Part of a small language model's weights: normalized queries and keys.
Each number is 500 + 50 x the weight over the matrix's rms, rounded and kept within 0 to 999. Layers, rows and columns count from 0. Numbers have three digits each.

# down: layer 9 MLP down (transposed), 512x64, rms 0.0235, rows 501-511, columns 0-31
# up: layer 9 MLP up, 512x64, rms 0.189, rows 502-511, columns 0-31
down501:463508566462537380564445476480548443452507507517502453455502425552515545669609509568671517468636
up502:564468551503442403460505564511443508530422572453472515522502497503569465499548453485458487480460
down502:405420549569569502538525410448500517480537520560517445466533458482501511612478445450517610439514
up503:496586566469458503455532420505549420458484473466467500490498546517483547531519558500473564555551
down503:469540483554492539486485551472499638479552522536466501551578555488597505471496555501480458476391
up504:597424499516495524361606441585481502496502535533478418590603429440525513386558494580507461564549
down504:328526566456473473722404458469537565377550405534530508478455509579431567629509409493556648499480
up505:518517566399510517587535499458412377557439475505389471445595514472489487439467438558504537490511
down505:518482452587574405412467491560604471492436544490617475567518418537513489583517579332529537521542
up506:547428536397536509537508441479391492542511506488609462565583444477436517571524490496508586397590
down506:567499462495484541473474492575520590496511456530330463461522555432563451466469521460414492500456
up507:471525448525497527489565616454473444468542585546480570478531496412570509566486518536567602536438
down507:529424448478516540538501513603538475440535504401487412440451554519508568478505531437444558551590
up508:544557476481482495561481521540545440467562510467456523471491541449497488480504530487384522465542
down508:377494495443434496569510469462546446486483460494544471433552465518534451484556475570502479580463
up509:596640544459471437473484483502489512461387574432508524529393483420476610517484504477512523437514
down509:466525468452497533491517449464556521558589449478476614457618528547521485496480447580493528518480
up510:530478433502448463525505507479516527544491487562472540517488559500504481539536484516534555417541
down510:503453523429520501481539474503492517543429544558519495522447457514497528505496491486503485476450
up511:558560521391567467502460515474501547471495429474515524561494494471474508623513569484450493442459
down511:459516509469513418601497439487466557542477467465561493479480519450493512572472448532530577448454